Weights of a small GPT-style language model, trained from scratch on English Wikipedia: rotary positions.
Each number is 128 + 32 x the weight over the matrix's rms, rounded and kept within 0 to 255. Layers, rows and columns count from 0. Numbers have three digits each.

# gate: layer 8 MLP gate, 320x96, rms 0.247, rows 292-319, columns 0-95
# up: layer 8 MLP up, 320x96, rms 0.266, rows 292-319, columns 0-95
# down: layer 8 MLP down (transposed), 320x96, rms 0.173, rows 292-319, columns 0-95
gate292:126168131102090123129105138165108132159163108105091155175135156094182041114103146118143186198123086094162127147178147158110081115121118130161097112116097121167133118105130079103114180158139135104140134174111160103185156087130144134128138166111099108135152144158103176087121140186113066160
up292:128094117141106134147169119123154114121147127140122048120140166107105200124119145193135136091117155129099105161156166166140127149136100068118122091126179142098113133093123118173114099153066123132099138166161121132092115152166109129175133185111114129178155117127062189223088131108122184071
down292:110148148076085106145068149112104074128083153144113133114090088128082104113145159103114114147136166035118066118145139125178126148097176179108156146179160128085159076149136146150124164117149119117103132108079099122168152126136100078148118149144208149136164099098137156114135115126105113150
gate293:110145126175143207134129108164041141140125142089130087135121161131199096131118113124094104137132126133134123108077092133108066152081122211167152114127105177095147124121187128119151098118139187165083153143087090134156137177064114146093139156131125129170161165173084129131114124168071099116
up293:091093165130166101113058166126127106161086080129148125174205173077150131133098152082071106160114061148157138140149087180118190150182095133135127086098102092131110124137149119142130152125100138112153132132188088096201173159129173149125120181125138093101123133202102135134072104105111105137
down293:127126077083061163078141115120037135107151131095187099104169148198172137168122112106102102054113136126142110160137143085109098168144093140132210141134136150111112143110133110115142094170146156151142133106118151123157146169102114134118112175106145161140094107118138164116185087123126180036
gate294:154157117162133160175133144079153093108131116091141119154136145174147170132154078174149138090128180120099122151108089086132140122156152136151141081082158148102094110136106134143070130153139169070138101171115121156172170166143136155083143118122101177059081151152154128071157176182095153108
up294:126154145122155160168126140175151125097172182151127127117123174120167065138057085127155123149112098160175167076127053193152113135144160122163117126130107075133105108101143163133205152153204138132100093160104111102078089182090149067120090068119101108189148127077084159120136086120156081096
down294:165098079113073115144147092156095110126175149147095113136123054097110155164139159054102119149140134095098112158110192179126154146154160151057112117135127166156169160171179099173093171093086137194102143108108145078115110072171173182135144132162120140074147122094158132155172089133146125157
gate295:112107069130144126087102132112156104089128104167093147084108079118082114169072123202085148126144141119106112153082064092132106164102168144100045098175065209121140141178085147155136119122069151108138150099149135139146158089118132136160128134131151114099105124181114058126098084162123140099
up295:122090123108086047102090077209158114133106111180105118111159130190122135157146127183171159116101118104113120138187159156125153193142130168115132135094141162128176104150138109114138109125158126138106166144111180156141123107105110088206109132124129152155124158172148054193172098122108171105
down295:096174139124149152134159132155126108101171119128153053134135135068121080122150098141105090111147104120097207133143065133132122087105214105150100104130110152099106129141150113104105166191141095098155094143097181135082090118099095130142101106169123120090156139195136166102113136082157169172
gate296:209123134123135102119112150067135095113113110145146205148170125134112154158134095085137147127147134148127137126127061138143141054164165188117138128117130180103171085163137080154150106127136126113108105094147133103145149137125127121094191107157125111145178094079146116138103190136134183096
up296:099117104123125077150087140135163125165129144082125140108137167110116095112153137098126095151024113107110086175154132146134117166132120161148066103147142141131086119093120130104098084144094124148136131145083105125179062159154125088141167137147096130159072072166144080104095100107108117157
down296:162140160153103116098172094138166117155131124119084193127104143096130159132143137112139137155150127151113066116212138095118140112148108090167068102141057147119095131139198105134164132112134115117105168157153119142098115133109063133132124083127101076130096124131115177090108103126133180151
gate297:143178189148083143094090134082114127176108170171097114121157145126156149131049148047140132126160132060075098116134108078146144151079138096126113100065113127119101141117019167097094138181140104124098124158123120127134130128143165103130068128142174179122111095146131167093136175075085194107
up297:170150189081152126184132164164111157136113105155101162167222076073092146082112143149096058212177084083105101090178171168133096088161108138083185155080191157127067216170093093097116158131141138127102165147076105127146104111136064132166085188140171154131131153141108167088127116093190094157
down297:131100158071106154161122126170111147106087082139131069153180104151160149139135094097115053126170077105110154205176106180102056077126155118098188134158137143130147190098103168111066120173203142150202061183119062031102119130093120153101121125117149148196131177159180119141142120148177096103
gate298:126159117139198150120120119199150158157104115157123155113166161141162162149170169115151186184136097085111129223154155098097128131111186145082148083063198159129068106186086093132102102059103190062120142143191134145091121136107139127089108171095084149128129124120127152155129102115119152062
up298:073181098141120155124158117085052150061149118149133152127122113032091123108164129112160124134134084141120170072107109141114129139099135141086112125124127212151144107029103155132060126144099163136202136100086146163099078133145109176164170142162161115075108137133119139126083104130098127153
down298:113121171091140083097125099196171109147114104138190115077151173161144105084097120181090090105115140127114128149136141220150096122076155126122175131143103160110108078097116114079130147121049139124174075047185160156093140181141059168206106100125104134126169166187103169141121136089108118116
gate299:181185139160147201076088157093102106107119154092151116126160083136143137205143113128106096114120140163131126097105119099136106117091115165142099121120153132122107191101127099119150079095167162117171106115092097110160100075134109147141115117118079110172126101091109116194173152162142055111
up299:095136143093099074067111134118103159146131098124120131152099135091151112151156112165156143126086125148123104119152105112130081132152087092146133100096126140158088076173112161176118091170116154112123069113182145118091142132130122183117185078123144075107077091128135139076116094213139114109
down299:096190119151191110140154108162120114127094115151148147139182142070160098074127159101101152134104125066138133137146121191151104169105134149133167135136168108100138186132175128133148182173114171126147144105136086128122132125163142109140146124127149094110174095096173126113134150103111110162
gate300:113173136134147122147097059076103140106087094121169187124192093069122114127089087156110107127089175039072119079109128150107143194131195145139076138157143142130094108140196150104123160111123126089189112130145161117170050097125146162112150129174158112102146167122138155117139152088140156132
up300:195139132141142145150141096119205126170160135088100171074117070136116071127139093151112078130082135137163132074084109130130176185109151103108116146116155129140150161142097096150161143123136091065111134123105155076085174110130124118161072153165122136151112108050072149137055087105071065136
down300:120164132102152087092109127089161177111144086110119140139168146102160101097145137168130124123133094126160166087112141161186128202128155132152109117141137113170097125099103144152074098145161127136119193180132140161144104142125127083166124078126049144115180043172116141147088114059134143124
gate301:113164080163109162098159096128145125090160098079159133129145135159161160107203116168112197125165120156127104155164086128078142185113100143081157127156104134145097119147145175112168195142143168143083094060147166161106111171177148128102207085168111099098107117141092119098112131094113114101
up301:129103153139144105112128104111121126078136153124107132099141117050153184060146179115125149122176145107168104051160098106160153131137091177108131136107107134107135120154115182121073121152156072165131169099122181094153098155155138151088182126148125161070103100145135126092104135124110104135
down301:159122069090104128143131147204146148095146119113142106104091115168155173038145148168090190146147113120081181149105127159134135133126175136185114089145151140135135112138111120151156131138141147082144084131143113125095139137104150113177122120154073123192173096094123154161151099134126163147
gate302:121140134109125142159078130155168176126138082088128136119093165157128163144153143081174080153086130079128129135103152088183155142134196131124133158144101130148165152164141154137093100116100123086070083128156135173056102144177090103078094156108081148118098116109158145089107107109118129150
up302:158192131131119156153117140137151122145144106097155115173094213122092120166130146078138143155086172093133098090123197136178080127127152052120136159148107160127130158130159153116121093128125112136180094128152150133135129186133173153153157126154119141102169100109148129225108152184097105136
down302:171209116119103149121114152135106150113156107086137092114143112120087094118122118172118094178068126107094088134082117140142176095146087134135172159112047101092148163102137077140137100170132189156080147084164144153090089155132081154113143162110110073134095132142146125121125160168104122103
gate303:119100115135166131068066121164130133130113132136186097182144160055133110123087162121125103147068156147074146120129158147039111156148166117074140078086148120086123123114161089148089074169148078104126167114130120126135112101098062119111149128156124152107113131181147181131129142101116079101
up303:169151137083201097129093128121144148083138171122121077163106112160094154176146196152143149083129182143117089139105140170113174177131134102105140159156159141166086130210105120121083132132108115131141131165177130111147129160057103108147090125123084093070162103086130108193136085180100128129
down303:085132094097120110119194128142061157162153065119140113066081122131147140149140114111128111125111065091130185156145119142091170133155125144132085142169122091118130121097127123109177178093130148156085145118075154181166086089104066102117122134176200100122140064146155205142156134082110112153
gate304:116153075148172124145107099176148152127129144134067119120129142119139146111162155165133101137166159133076092187100184138140191135127090196147104097107160152124109139194083131085153095094176166140137144070167146133125150105125082052098150178147125203083166098148170134082077098130164098114
up304:122151141067147180119130095147149181091122106188089103124105161156099149106165091155115147183126106127101132162144140105113142141137132121155130152098178144148093140137136112169107164163170117131158148109085202149112155059099128118123104182082138142125074069119179107141126194103153156135
down304:129077186196114165152099125131098129143126084052083129124147167158176136166159126087175135130162132119156115157152188126148098059111118129151149135157098084152147109119128126102097159112120158145136107163142049148125139137175177094124099106146198180066114124156143099130164082142152111106
gate305:143064084113119106156097077109145114106152155088171149105168142098080132110128183080113136172119122071168168157139159173128140174126076132116102146168118105104125094123075104101078141150130113161126056107094129120167146123147080127115076158162097130150176092179110150081118151194128159118
up305:124109097170123109115179141119087110147182090184129064060138146106140138102163096075194141093085135153095193125120133127145104100209128128127121081126093144151090146162121117164118135127081123086132104134123161117108108121066092162102152144134114114163135173143120081126107098091068147179
down305:109111146153129165099167180148088097170136128115161105142152120129141155130125137101150171138075118180085101060159127122139166158158179082107135136090116181122170098138144114195123144136183128100124177152162151141166117110115132078092089122165090107193131163180145087140163128171121091113
gate306:151145132090125138113164081153084091119076195115185142146168126097142106137139140113156114131127082120147153163116124164142111077202150133087158155147163119163136127116076125133170058103120122131102092122109147101210143142089158149191079112157123140125135188079176134173104155137113119096
up306:115148189146154159116115136057130089043163106137172133096128061109166083106108176188136116086044142135096137189183114126106126142093121125132188137063130072107122117118118099192158134177157130138150139121149120140138142095048134111089151072148165121162076116222100125057115071121153162051
down306:140171125104066159124142078136086127099126102087139142119109142125147140123089085164101051184154125076166137140049136069187145130167163156151114145149149126092141204144084125156099151107143168104197122163120188103164150220097143151144099182146080106082144147128185097128146119174094166136
gate307:136112149116105132158101150113153091190134064092103065142126126107120130099152063127127144102100138163148128182077075166069139128115113139116116119097114142146164108159183101165133116137136130160170133139094131173136095121137126150182125172145103119121176152134101123155192088092141151121
up307:152185107172108152162159154147104113099106141145127076114089196192180116160128151152159137094144141104114122143077151109129114098123099137175116095061123081140104072112145158121176124155132080125109122108143158183114150146132095102162087161146115140114128128136127131110162116136166106079
down307:089098151172112092157105136080167100138146102112201138160092121127194110104094161170143104167126179099117131187145139176168135112135109164112128144152132105101137147112140088097134140156110124144126192101122131143126117111171104141139151143123118124136128171093115145163099116150167130172
gate308:151107059120062190162149107099123142142117157130076145117132123130124155117102176098102136137072094097126154161156066151119128109168088138126102131134108104110153138158111182130110121106076148133143072154121167164073124191131210132086116147156171113159220143165106066184135126055064154166
up308:159118150137164163195130144136130160155141126187098138182137132112157133145141118162071137132127074229140140114126148155166157154197147048158090139141151087092123099153103126095111121107120162130118112121027126135168128226153134152106169152114106152092167155169108135124071164151129144078
down308:099098109144114097164139074091103142105165114196126152183143137144098111090091141174155112077144183165119120111127173081119167117091137147070148126121101148126094093100065151117128121104148109128120145069150149033169158107117146133198185174170138111122099092093153095127088143117114115144
gate309:118148130126122150173113102154126174120109064116125104159080175156183147134147113136148128094145138126124096106125139128151156175144110166086206080107077129128150155206197150145058133132104096095127148105189130137106133110095156184089114132125151128138116147112142156188110200100124082147
up309:109137108136108087114138191097078125099127110094076088186158108140115060119141161109214155112141154136158114118171124132113115131113133141161082151154087089148149117128115102128038075117199114142154134124110083127107059165150135152167163084088133152131152128133179111144113133084103093106
down309:170197179118144132129135140136060153145107168119145145139130138150128163184132139074157136133148098095100087088132170139106156131138100123090110148151099104100125163132179159137097152169059149094129118133138108110039194179140094144041132160180096087138165131164145130140143142130110057108
gate310:098116181194222145137154162183133114126102151104084110128075133148203140097089093126133149146084129111145142158109143106170119051156074128129097142101168129113136129083156155166170136099085135135138104109081178074149147143088140070118187102205099123106103118118133121168136114118143080108
up310:152133114156091174142089104086163117089110151169170133109158119100100133174131154161120096159109089085166114070150156174122165183108111155096113155145101121073109161149091089110106133155122094113158104123149088087102155123116130094103135142069086163214116148155117173152132150111114109079
down310:102122114190087114089139085109146131128105104171116172096155183113127144158171153156150113121105092226173132133062136151120122095137139152113106063149138115160154165127162201087065131126129075133116168150140186076132164107159095178127172170116124058143120157097069136118104177074191102173
gate311:143091094125116172167138092103072162150137139035105136143158121062091139148085125210128114156060160126143131148087102159160178083123149161135151163047119099117151125126074159141143096185123092119083102115104100067118096119063142103194082156122129118153116160107111158174156164100233088095
up311:116077134140147167086122134094148101121127124153136076116073128061224097127096123118154092110163125096111204049161077141081111098161156216123095170141052129123152122146117104122123145077077125064120084126092164146122088081093103159130140084200127071232125133143065129089114099108099124113
down311:127185139162087157116133174144169149114133215094189138186130138087146066139171173075118138135044145105094132140124101166045154194093129139117117126128089070167169127101112155112077112154125180114155114185117060091107072163143136144157110144122075096139150175127139080162121128137056154131
gate312:156125139122181103098093113089110169162160117039146196171165143133150130119138097102085148159116138103099096091149104142156142111203108129102094165144169085096154134088157199111188147162167135097174100126079156190139135142170102115087154179151142162098162104193037166134096156121173115096
up312:135166159147090022142090130106117134124120118120129155123088110077123136098160089126105128172116103162097135149107125106103187153106141094127106133098160144146096112110135114077142113045056147169081089118237126101108202190150110122162141166195121134076088096210081089106126156139133099172
down312:157222088160156150087151094147120126121096168062085111144151137083128098113155081069152126101121138131094113138133115074126141119116158145123102159144167228130165088126187109112097107095098153092099124202141092156088160163138124147125125139106152134113146217138134070128088112152112167114
gate313:165104154121117058124182092110083144167145114132134191083129108136140195155095170110092164113144168070129127137095111145200158126093127148161156119171150090131062132104073122120072140130086120130095117165122141111130166116195217102112179075131158119182123118139144159091078086137089127157
up313:104150135115103099115150098090129124138119154106081140099155080139106094065157116114062126133064151093163109132167123154120050142108103187130185075108087089140118135129168115165182200168049129114133156036146193207153127110178149116154184124167137161130153118157087203061140113119117140136
down313:127143072115188226135132161134194102063129124170177104129145151112106151098140143115158073102166139151139151134077150162223091149115099076142161149128183140136141102187166195113109103090136178144154121096096141077210113101108118205168170109105098182168140086119137185132154152152165080115
gate314:109151084118069182160119103112095128160117124087128129107146146065175150175177212192135130149131183132109128087145101118101136119145129180118104158135156088130129184104091125127144139056164126152086126106094149119188112126118148168138099121214163102137170149144091108095112166123116139164
up314:177103130102138154131139124157155118171145117105148165102112095053133076114107171188141111117142126137120156129109164138048141169132138156056134106175096143072136112118111107108176128123095151122113120099095092116092110084120142190126116096139133071063139154113103084166110079143138110089
down314:104164162136116177124125146142083110142080098116115101104111189179159187101159089072112129081098119141123133101121178119067121110147119152127080176106123132114107154130097122164153153095185139136090147094143110177088089106078109107218129134035087092168153159127124135144133121158160086179
gate315:128179071143154082130118133150141124153078092150101099172134088162108156076097088132093103099132156076127100099106183127172136194156122158118128083112158168129181174117076121169130126147101115121079198053140177081154114133141148118120080151138102123094120146114143166079128165128162123030
up315:132134153136194122166128114059114125124134105158207153160112103170162130093115159160108113193039160152184076165086143107105112147180146135181122110145155104143134123177192155109111143141155145096087162136138144149107124122059198139077115126114097115127123131066145107107095185110097128113
down315:147205213126109118109094119104099138089060128124065123161131092171152163152043166136144113152123135135140123129095109126133081162143105106145132155111195162129143171175086151164080228140131183129077192160082193094115110112129132087148113122145145126137128140132137090144087138129138154067
gate316:169128071164105111124107154079126166137153124125089143140182140106176080179179151141076128121084132144131132176127075104096121112063165092172124106160109174089134068129151097152147085123083096143175072122124112103080086164107149154174107158166080091122150142191085128147111156211056084135
up316:143139121140152178105147096119123160135161148126086126120167109094182045099105187165118126175100126144203217125206116158118176190107187096161145175137137136132049129100138216124143118144090107137150162142125132115130106198116176078115118126169123142199101096144129104170091069112065165134
down316:158129144175091111109109153110103088123109094056158191065155129172143157149114158112147151124066159153119155172146111198118166135159105134099082119130123190135196113154136109083098131196123110127170177090118061040128153156169107133136190146147153111170115176195147133100126148140130098066
gate317:136116141098085134121149127089114103157089063144139174138112135114125161124124153094120166131183169049078140192091092159146074103055083100152081078096145080148118092107106136130082108140110139155129092109129171117091086099077106136082108157174131125128146153123161127086143093065141176126
up317:061164167105180124111111170097174101163123080107117110081112107164128129104181101119155076110068098138101148100183109099118144129080075134136131190117178159100112100118121128149080114131126124186091122102107096171203113145113111124140168107141108149116121090139170102064141135134142070141
down317:161085130101100163120162112127137143165072139169086082099147191087116123097113124119125114146153180153117137115130161103125115112094093041140114150094143071111168108096078088138099090165131124134135143126167123082204135121137099117115072153086126110104106092178115148097123165167149224094
gate318:138119177166145082104147135147129121147088144090062110104124109138181166009088130159125117091082170127120080131123130103153199169086094181120097105114128124125124160123127113125121082077154143162114101145148119116166167160168068108129150113133097113160211171102109139132119116090173040140
up318:130151090195084150102104109106103086126153135152052099131132118102157143157050114150095138074159150142125134125072109142144155093078139117096123054136112083138104177133142139138110167147079118119115184140112162096111161142152158076155146121098127091079169162120106108179108083159113128135
down318:121142107136166128168153179117138170167136116156077093068149134149112132044125083143116137138080092078089130173137099172131122092120115143109126124167143160130131159147139080102096122167121112100085129114124161131177105162145089150115112163134148113100193124076085158131110151069160145165
gate319:142134131082151101135127164097092166138121130096112177147163092178116145174113138125061171148123100104122111073122004154111168123196121108165155164113025173129084137135108122108108166131101139111141096100138125121157150114114125145132114155093085088115092173173131172154108125158101105088
up319:113176140130138109096201081116112136147160161118096124071100120158112118169149097128151147127131106136130106082089090142136157201132137112129081125161133128180148119145128126118127101149137099113129060108112115155153159124172139130169122147109155057124136163141086089109160116177119175125
down319:108079056097138190097121151133168130136085125123060177166169102090120140122136127087100123116134105152109146136099154125122127150123158120125163110035090126132053127118087077145147167146107153131161195151107125179069088113085140126102145149114121125120115077177107116127126099117090054184